Weights of a small transformer language model: vocabulary 8192, 91M tokens.
Each number is 128 + 32 x the weight over its row's rms, rounded and kept within 0 to 255. Layers, rows and columns count from 0. The size above them is the row's rms in percent of the matrix's.

# layer 4 attention query, 128x128, rms 0.218, rows 0-5, columns 0-127
size [ 76  91  91  77  82  78]
[[143  77  56 121 160 118 135 183 115 149 166  97 179 175 158 208  73 140 168 125 176 117 105 179 134  95  55 100 115 112 119  96 169 101 101 169 153 156 183 162  95 145 131 152  97 125 164 140 122  84 118  83  94 141 113 147 128 134 115 150 108 200 102 132 140  83  83  98 174 143 112  76 147  86  85 132  96 103  94 111 135  97 167 135  94 176 135 211 118 148 146 122 110 124 165 148 120  80 126 142 133 109 130 120 131 159 146 115  90 116 188 104 146 124  88 180 126 129  92  87  92 141  96 133 146 115  79 122]
 [151  44  87 139 126 109 148 215  97 133 162 122 120 124 138 128 147 134 187  94 100 139 121 141 144  91  92 120 125 150 140 155 205 122  72 151 115 155 155 123 112 167  45 156 146  92 145 106 138 122 155  38 114 178 150 102 126 124 105 161 206 179 152 133 137 154 134 109 147 141 123  51 143  98 101 150 142 117 138 110 153 128 159 110 120 117 123 154 143 130 144  45 100 121 164  78  76 110 160  72 124 131 135 100 103  95  76  99 120 109 116 126 106 137 103 186 143 155 173 141 178 104 139  85 124 119 162 140]
 [142 154 113  94 165 103  70 159  74 191 164 147  74 160 175 192  87 151 118  93 146 120 194 141 234  90 103 152  92 114 134  92 181 135  98 134 131 135 173 125 100  95 110 169 114 104 103 127 140 115 159  49 151 124 107 179 127 160 142 137 136 150 132  82 132 115 162 116 118 135 131 132 144 133 100  59 157 130 120 191  96 144 108 107 109 123 140 149 121 158 120 166  81 117 175 137 133 118  89 127 144 134 124 176 206 110  92 155 198  97 132 174 118 133 107 130  84 146 104 107 123 141  74 126 164 105 114 142]
 [191 115 144 166 121 183 148 127 162 124  76 105 209 116 129  98 172  93 134 129 156 172 153  94 108 116 147 126 153 188 162 167 184 112  52 128  91 131 140 165  81 148 103 160 146 107 129 189 114 171 151  90  94 166 120 165 148 166 136 173 175 124  81 153 159 155  92 119 115 104 178  61 116 172 141 157 120 154 127 181 167 199 140 132 122 128 128 141 124 113 128  86 127 143 131 123 104  94 147 132 115  79 120 177 151 160 118  84 154 167 121 135 120 163  91 110  68 117 167 128 156  96  90 177 126 131 137 182]
 [125 105 177 170  74 141  63  82 114  75 195 190 124 122 106  90 191  86 147 172 166 133  78  76 111 137 149 156 179 136 145 124 100 144 140  98 154  81  70 149  95  95 106 141 150 119 145 147  84 141 106 100 127 139 173 119 105  79 127 185 100  87 184 108 118 159 135 134 110 103  82  42 148 142 125 164 132 117 104 133 123 117 116 123 103 167 119 122 151 160 136 136 118 139 150 140 128 102 150 131 192 145 150  87 102 159 110 110 142 120 159 115 174 180 151  86 184  93 109  87 195 138  78 127 144  91 159 134]
 [ 62 112 157 185 100 146  66 171 143 143 170 171 171  85 114 106 164 118 108 108  75 114  73 141  92 160 159 107  76 153 117 109 120 164  97  90 160  98 124 156 118  92 134 141 153 182 112  78  86 121  71 173  92 130 130 161  81 129  92 106 116 134 114 145 207 112  69 128  93 109 158  89 148 145  96  59 102 164  95 146 137  98 126 191 113 166 124 119  94 171 169 143 174  61 144 117 144 141 106 196 154 119  75 132  92 167 106 117 108 145 117 111 138 151  87 110 148  90 129 135 149 151 135 139 148 137 151 113]]
# layer 4 attention key, 128x128, rms 0.218, rows 0-4, columns 0-127
size [ 79  76  87  84  83]
[[178 153  77 142 160  80 136 121 148 142  71 170 140 122 121  93  75 152 152 172 114 123  79 142 164 110 151  85 121 102 167 110 117 135 140 136 130 161 148  90 121 108  98 187 108 108 125 150 153 183 135 141  76 124 123 104 104 166 133 124 126 211 205  94 188 156  71 151 147 154 140 109  97 148 179  92 122 106 118 138 160 105 175 158 156 155 164  98  92  83  96  95 112  94 129  76 120  67 113  99  91 146 116 109 161  69  54  86 126 150 134 130 120  61 143 134 173 157 111 123 155 134 122 112 158 189 114 132]
 [162 166 134 119 140 121 150 125 133 117 120 161 241 119  95 104 171 110 125 102 142 106 140 164 124 141 130 120  59 155 176 132  96  55 144 124  93 147 116 111 151 155 134 110  90 149 153 122 116  32 171 176 122  95 149  83 132 144 157  95 112 139 164 103 129 102 157 129 129 132 108 132 154  68 131 144 113 137 162 152 151 140 139  99 139  57  75  94 156 173 123 124 200 133 127  76 109  58 104  81 101 131 146 128 118 134 168  41 158 135  88 110 128  95  77 108  92 106  72 129  96 138 112 147  93 130 102 150]
 [130 157 159 133 115 109 175 132 165  16 120 145 107  75  73 143 189  81 191 121 130 153 140 122  98 157  99  96 117 136  92 129 120 127 123 155  91 164  18 119 127 123 146 118 138 105  79  92 159  88  97 142 126 116 162  88 159 133  82 131 131 176 148 101  84 111  93 142 145 150 116  79 122 103 108  87  91  91 149 124 135  97 141 169 122 158  98 131 159 112 210 132 139 138 106  83 107 151 132  86 128 111  88  97  78 137 171 110 119 119 139 122  76  61 154 152 135  76 102 121 153 124 164 122 101 146 174 115]
 [149 139 131  77 120 147 142 154  75 123 143  77 114 156 142 103 126 111 133  91  77 142  84 152 133 124 155 146 141 222 119 140 134 149 153 143  79 124 114 113 174 126  78 117 123 124 132  35 188 152 182 140 117 126 104  81 125 113 108 155 120  27 107 125 153 176 143 111  95 113  75  96 164  88 166 138 130 181  75 109 141 151 189 153 164 147  89 100 155 119 182 104 143 110 111  92  85 125  69 137 117 119 121  98 121  98 125 135 116  95 159 113 202 138 104 162 129 117  94 117  93 150  90 172  84  84 126 132]
 [101 110 102 147 175 103  90  54 108 137 113  56  78 120  21  87 161 155 110 169  98 137 146 144 132 132  76  77 116 153 158 157 162  87 108 192 145 115 130 124 156 137 139 131 154 155 117  85 130 108  80 138  77 178 107 145 119 132 169 145 173 139 142 114 124 123 149  91 165 160 154  75 152 144 180 146 112 100 128 118 171 130  91  98 150 123 143 133 135 105  90 112  53 175  94 129 136 201  94  97 104  82 101 192  91 138  87 160 128 102 118  90 112 152 123 147 109 162  87 110 104  94 110 148 146 153 138 148]]